From a checkpoint of a small transformer trained on Wikipedia.
Size: 3 heads of 128, MLP 1536 squared ReLU, 31.2M parameters.
Training: a variant of Muon for these matrices, 786M tokens, 5998 steps.
Each number is 128 + 32 x the weight over its row's rms, rounded and kept within 0 to 255. Layers, rows and columns count from 0. Numbers have three digits each. The size before them is the row's rms in percent of the matrix's.

# layer 7 attention query, 384x384, rms 0.042, rows 0-95, columns 352-383
080:073105127167087161158116081198137093100206111138163083063147169117097130177124127131153113143111
123:154141131133183078092133159106132176135072188151090151149133096135130121108124133112135194087136
083:126094102147157116128147112118117136140125104169140078167102070107110038094129114130125124125043
076:187100127070074107107138117148164113112049147110137141135121153152090143155127147075075117128134
089:118122148118129088154137136193115044100147130152214067105124063094043067136117132082154058149074
082:145100098147113136138184127100130146178124060179167150160182098199160141100134121169146087079070
081:117127125104131132130169207106132160169121105180110160188171099128124110177163150216161170110191
095:109106105056102113111127135133146126118084070117111187167171139201136109170067118120136182101133
089:129126166135165160065118133126060096117163123151146133113190104131167179129168125114140153058087
088:153145098188064127146159176125174153150144088139205100154016151135121135069099041087144081116110
083:156095133125096090151154094147100138098102062172173143152098141117143142149161151117128169162062
091:098167152109163061126187128156110145111100100099109086076134131143111102067145155122159111041088
088:120072084094093137080100132143129062204163096176146105138164123162077126139111119102177098153083
085:153150142071127156154116101122106090061086103091103089106187130110143124088137217108188112149145
088:106147114113102144138120118140119057184130063115149165116039151136148128130117136061100169118138
090:132096149099109128093126158146130135149160124105143187180157074142146112141160103108139105187119
086:156116120099111114111122114158106098165117143080124100111108145142146109174127147150092102084088
080:105118081141065075166139092114097079104151078155099091131125126170136153157082184133150178126127
088:126115106111101092093240128163154057152085143137138148115084170102155116080080151060102090118149
090:128105115109078104075151119149132155095078216154119157148035058103123101136111086075154131145147
088:171086088158094110118146139088240154161110104111169142173127145113123098086157155093122094188124
084:056137111154147173128089142125130179099155137118155107117077148104113119136166127119183070137084
094:101185102097095118108112131151156114161180114105091123137073085132162121113182104133149137124076
097:168118161067109120102162148148114145118152114098171095017144123126134086146056112195085079157111
097:121112134106163125149167185147162148183147140093132098106096102153176093091125126164105120053124
092:148172111139130073134130107164112150128109157164122157118135083133148128127148141186166109134092
076:172114106126147113085163194102121154145109147098115093146130132140162119113154084127103135150122
075:141117140095128156097102100107124098170094112118076159137130164116152121126047159086106126177145
092:102141152108101117103186135188135172124141148119109174135126155095079091142113138077162130140174
082:101144122116157135130122076163171090158148133107162132165146168083141154166089086140127130110100
091:117087098170127101088172170056124146168157108146136160137096127087111136127129135150145154204096
096:125098191109106090154080140147155117150100170117133064108065165102101162161021021174112076175172
085:149077109123214093127126165151099129024134136165114132127102111098086102120113146121102061110106
089:123151092119062134091134177156171164128117081123089091131104135108150132203149109149115112132134
093:147125104098156063124194078129115049182139173128037125139138121130107115164065119111168128138132
091:115108140112171178174062131147152102106160097143167135093086141095063166134164128123091116165124
092:137138147143075180148113149112131168157101103146134114110118107119078136077130103144189085151189
079:126153099138078150136078095095099133136106109145114168178146172101129142128116146140115108154166
091:155140138075088185115104099085152127152116130161144105118109145198133157113107174151054119152112
094:139170197126123156119118109121162092095118123148139088121162142134144136104125134087137138150124
088:136185079132141156108135145125121106114074089161140190129157100125158093075101164164072138107111
093:110117145090116132127150109181104107127120124110155102118178161077189072132135128159190116151090
091:121151141117124136164119075138113033134123172111132110045077160104080205201144152103095125145141
097:145116127093132172122172161105112080052142126149125078206105187114164112093100172086116182165119
094:094161118157100159123112164074118114106114121155106132112127150075092072139131154091103082141106
094:147081111135132086186143113192115102108078090106141124154050108130143135075077129103107131128089
093:100194133133116108147143130160107080185154148110105078080166144091093089109086126202091117164109
097:145138171133118086115161125130174162162114115170134140107140139165090111158094175134096098076091
096:170107119116146150100168134109078202089133156155111106170150134131114099138084115146134140136168
097:102117109147087108068150196134168139106091094176090145109106128109126123123052118113102089129135
091:125155151163149132142142111131106118198108096197085117153135126100100099102157089109087099151133
097:104155105110102133135080134109154145099155162128083087119143118158133154085172155165058128026123
086:125136061106135103087130115108076169115082143170051132144149110086146132161092127133138212169101
097:107111101115094073194081154187111146209084141145110100125123136146145114176176161100096115117093
094:090159194161132106101126115164095150079159144144157085074093128079124123171105163096133104103120
096:167142136095163075087164081155109152139083158143121100130154118120144178106122152115124168141122
090:126095077121171086126133148134133140154198167161192138096113141108190127101121200160079182118122
096:135125138149160118110149169107113157113137145127121153095157134113128056169074123147165148103163
089:115061091157132159140114089083127089156106161154058137124094126196076114163174126064114142168160
094:083122102121104107072100098165092154074084143097120148146197114142110189163179157074085147130160
097:104155127118153093169198145108064128127146099126144126152074151105145149106141183110137147117130
097:183117155181167097128148097109111166162180189132078128069100158130136145139183135145134095149096
090:072119081213169074137144089121121186122048166106155119050083077075160116156081105140097082057087
095:154094158136113144154097151137126132104141102117068160117097140145165138102133133164157152136115
093:149105155184150088115131115118112114148070121098063131123079134092122092146145130161159144110092
090:122140093117190092150162089056111113152109180173206129119091146122139170172121180096077122123095
099:129162129100078103095085097098053099078161147142105126158122133142121095119079146175132080115098
099:121184097139132158174111174173065183146148124128123138098182123085096105144183133115155118152086
096:147133192124086164117142119139067090177175148114167110054155123044129108146091116187133107101116
094:125154109174111154125123190094124122141123190151161078115125088133099082123117179102104104113165
088:167115147115166153132139124176161194133042165151107159157129153130152088133124082144119134122131
096:149101084129157095155153099176133169121116145136159087097153116163167108093160124140149062204130
095:153087109138158136099067126111100132093109113084183142076075116120136150105097112128148146182117
094:109140111124083164165118118105184157105123102160081166131137188126053126179122068078136130095127
097:145119146114128094090114133159110122139122090115139110116217059127135071098206122108118185133166
098:073119160095132140162201205135091178157100139147151109086140088093094146086105113128142135138142
095:117116168155161143129102038118125174131093110119120089166074140119088090180125119127109131173143
094:146123178135096172089108135150128157132109123104116148155095108162206187149133163125141118158173
095:105188160088149116088080102141150138199086122159069157154102071083122117112086113059177119105091
095:131118197134089160108178151117128163086053114123140125101078143105119123141145120120156160140115
093:177088099145065109122112162107189168128141124158180091075088092130130161066148137121134122049125
096:150083110175117026122094115170118055126150151141166116068205087214161121175105096133095114130140
089:069173133066129086117066099111149091144111126119172142114105106135096152109143103119082131138177
099:141171111127167120073127086157126125055121126157085074042151118108118089190160120135114063147134
096:174161099089165157109178106160089088092134133128134120107132121141078128121183114121145145123157
097:098123109120158138129131107115146056111123120145200081121161105078069065085102166193144164115143
094:084130152157055145120120149179087060147148150149101044094131134111189122139094178154099164147187
096:161112173100128136153150150121094107175101129098115131134149147142104125124104154074151128122166
094:097133157090184123061121164188115072122154096127096169075185120133104073152157114161093104135106
097:056104139134133124065127126139133146157094091125134113139104135126148117089146183148088134125147
098:103155160173072159100088119169068145074112050098110072165155162124125157154153118139132141144122
090:142206128146200124122136114135120161088156156073108165124158122141087122118175101108159118118138
097:110062105146169163133088137158104197123052122160145122097122160123100184118173159132136098140047
097:120175131117176110121070101146116089144133149156133053126122127162066086126088094101119156108114
096:126086113161126064187169099149140136105164136087134127125138125220134117095115154156089147125120
097:128192140162116146110195142150169133138143148108120154105164091109106151105123153099160118120093
# layer 7 attention key, 384x384, rms 0.0423, rows 0-95, columns 352-383
144:111145128087099178159124104158144090100143072142170133072131117137147107188176164129118020153064
068:092094099147165163119087211109134003156086116153159163128188059098157143137144144091149170079067
092:098161147124140157121151110148153094150169085124126097078122090122115082161182121102152095164113
076:124085096085158068100108096122089143072122114112112121099105101168098053139125097158090128131084
095:060123183122142183122153155129114164123133124150130117140153097139105137119150177103133072119140
091:097171188107075125119141190164136183095139046149147047142100157069091048058156083141097068190156
082:150157153095140135121181142142161117126131135120141066123099171174110105164204122097114092114112
088:133136105060158105138159153174106134145161137136144128090112127092127070041158148128099192171108
098:185099112106164156139088209132124127082071122093089148164119072106157088155089145129094158123135
086:114108151104126137141090150145111087120180108115140098111104135157112121117150166109133073150108
090:145107165141175163140118128147101121159150137133116119149112091091131138126115064189175128136139
086:113201155164096139147115089128110079096112093122126143144101155083174120133150134063144165131152
092:112102095169075109130100155125112125148143135111178124123141156112192126148146126180151093160111
084:143169160080106110126118059118161133157219150108087108088096118144157041114109190125101102165123
088:135141088108156155079144082127105069112111150150174113128132140128097110092110128113096105119090
094:202149094099151065125149121149169151103118071107130092156145120131113150116189155141141129106097
094:152200119178128120099097129110113149096113141157166152158184153048182114111130110101101115108148
086:162094115145118131116154104125167069160110110092147107117150155172161108129121162146136152190127
088:189147157107205076147121089107062119147121136078082172134128154204123133083114058062176156151122
091:184089096159129131153078125123161122158119156115161145153152082161101111088169055101091110108111
089:138095135089109146102137139145126075136117076066135100087116135100149174147155114195138130182154
090:144053112127130156153078103111107098134116175148095103151162135109114076133105061182078124111132
093:128164175072063164121134110066130063105121164127177108148145122137119072088168133147126108150125
092:117096152119064163158127202084115105130112068197160086129112112085136186111125103119154110161070
093:112084154191124170141108123193132107130146152067183122123091103152072170162125168067132102150106
096:131126145178097127139133131131120138146058124120162069164128169153123109077157164086145122040164
083:147105155097159160125107145129102087099146111152170132136144081088124160057113137116183155141144
079:079162154062118080149127133149115098168140117137138120129115125156089122092112157139141121123126
092:181032107165089086131130157123106130087168064104118108148107126104144163165156073128149131149195
091:120141167110110168058166143121190085167141115133110094166127139148146175090146126112063127085180
089:120088112141146108098135105150096107165138104150116119176127150108135125148143178124129103120196
092:163113069145140086068136153112095147128140122154098159130110139114153129128132131221115095109125
095:140149150111156095161107115198138112123164070146093111098148167107123147150098117143111073167122
085:126096082110164111188129105117139115138178130140058112122143090172122162112075133157100108106153
096:126116141136111117120118134130089162039088115140152070132074112066216149143231121120139137145055
091:112173099114121125132116085149107160121154089148170128170161180054132115068117110099112139159175
094:163084123127136140138041141097117088081146121176157178143149159031127121130136082135162090086105
089:088151066091204083167141099085115157099163135082118107094168143160126147133082098107135135110170
093:148094090138150089114111088104145099117070144125148204120131084171099136126165062094138105131180
094:133065106073121123143113084143138121128086077105170166121129129116115132115161087142138088114116
097:118193177151130118130123106157122133181147105141131133148166122175076121119163151119164126101081
090:106075125165157063117135136117142135099133100151125124140091089155075090119116123167162103143174
087:204137141094072173139135154119103175161090179078041151144052095153061120094119083146122111108152
094:091101103128107082078079131107069155204107130141142148190140070126183174162132118107169154089166
087:093106113160159165065098093175058125123158115145135098157119129124131090145109084137126167123159
097:117148155107165155066125110094143127172125159124110131120179141068114132105108132137104147075167
089:151115124139165099067127131089132126101164183160206100126055133077136127113142102074109221140100
092:088123120085095146125083111141119087081167173095103162122122172132119121070119144145120119116141
093:150123146137114116132082136142146137137156090164101120134154139144118072165125110123078169167158
098:167111051090170142145162115172166152057094163134160148108142143104127122102085134099104211135141
087:154188125147113135066103142090129165116149141108131119107141148117126130131113160072156092091158
089:126146105106147169093180127166091144095149103193117136121112137117090140109141090121164106116142
086:151107099139170118134127134106115186069092103134155150141111198061147106094127146114106107050204
095:139152133166174096138092174108194172170156140112112180163114123076118159183157110125146122068184
092:191139145157103084128110156106090107152097087081120153091125144166080155062067158156166126166098
093:094166132129085137194142119088109085141117094142142154087158182100116107125194176113109083142129
090:101037112149158107084116131105150077105119172078106151143135100109105149038149159139190082126093
088:109099133131139138084178071080131172125118111126151131071081121150066161099124154141077075132150
088:155063150138103157135161133106118076079128143108147095144142130095111116086148110144121110157137
095:160125109104133143132147158164144170181151115144113139125110119168136082185152111132148056117133
095:073052143118091183092130139159177143173097133085121112118103090105144139163105173135145143124183
095:133094217136085106143113152123128175153148154164130106160089197144012129109107129116144142126164
091:177113126084110155071105124088144103166156106189053104136173117127138158109159117108132126127099
092:079117125086059150138120117134118143156100065132130165129121073176103101200158144186086038129088
090:201185113160156144169148140136121112185160139143115137198164047125154079096140125147121135173155
089:151104127136114135130084213113175124140171085139137063201124176159161159115115152124122109018097
089:130112065175116111137141204160095221100119138118127124117102139098109112098161099078133128129135
091:123110121107100097131112133110141175086101078171081164159105142196128170126146128096094094134134
093:108098132142150142139178151138121088117110112101145111174164111140076151105115127180139104102155
094:150062082140105154096112084140101149097132158171150137142140174133105138101083105137127074159114
094:126150104140156134127126122130140121085166154141109082166149096165083127255118112131092105130146
092:105149125167115123103178189132125156182119148147146142112124182152183195132068128100155157154091
090:094048170186089155181157109146107116127132084118090133133119138142135156143177111164096124095117
092:072114077150163082087199171098128130137111139157138147110211095124194105118146113094116105147133
097:138140161074100167131101151128129101191126098138081108164126181094124110183136155073133130118118
094:125154058155096140121131092176149211074116072193150087095116169121155136056118155111149093171097
092:153166118147096163131075129139109076080180126129137156149074056102123134109171130141097080123156
087:114126116142034135126157151122169108081096159137138137116142138166136067202161108143129092129090
093:152100099107168174161130143100098074097148133161125129176110135107110127210113119115095133131089
091:125109170140125115163107113142154132208134130143165157164113143116115151117077117093140097113105
090:089086162119099191159117144134053095111156149037123152103187178112118123167101107093129141174105
092:123137073140124114184126132136188118167122170158142128119117143084135132096139179175124091149134
083:175101142078151122124159158133089082136177060143149142101096090134157106173135096131154069106093
097:120154102068102141155160134085097084118175206136138105163208145207135114082120134139203127153119
090:068114103199105103145081159101146074155158163123129170185122146159179156068090095156121159173117
092:114092097157118105099172140108066102192119109083073121133156139114160109137101074094136152168105
088:203081074104131027075122096152177133172134105139163131174156115156122111119123154154174171093182
092:162130143100117101111144137105120139097151074086154069104126134100211128154089099128120147146103
088:137124170137104141159104095131129128147092197110101143150112115150147095079112166131115195113204
096:139082155187113156170168116112114172098188141172098095153091148154146180099094095063155093171049
091:051183077137155142188157154108196177160127109143098136112111169132130091144156089116112098133188
089:056124168085124154175132151061071102122148176152160170117121155176135156177063170115160135167092
091:079128129154121089119175108130136126145158109155069112163116136085135128148079147128108156193143
091:118110122113162130130147104135083149085118109129135121119120130123213107126138091120119162055125
092:083127201129168123104128108155137133152133130087125060139129156160117158222111115090129119156084
095:148140147133164098132156104124122143177142122113194097116201081112210120077148147133159154133149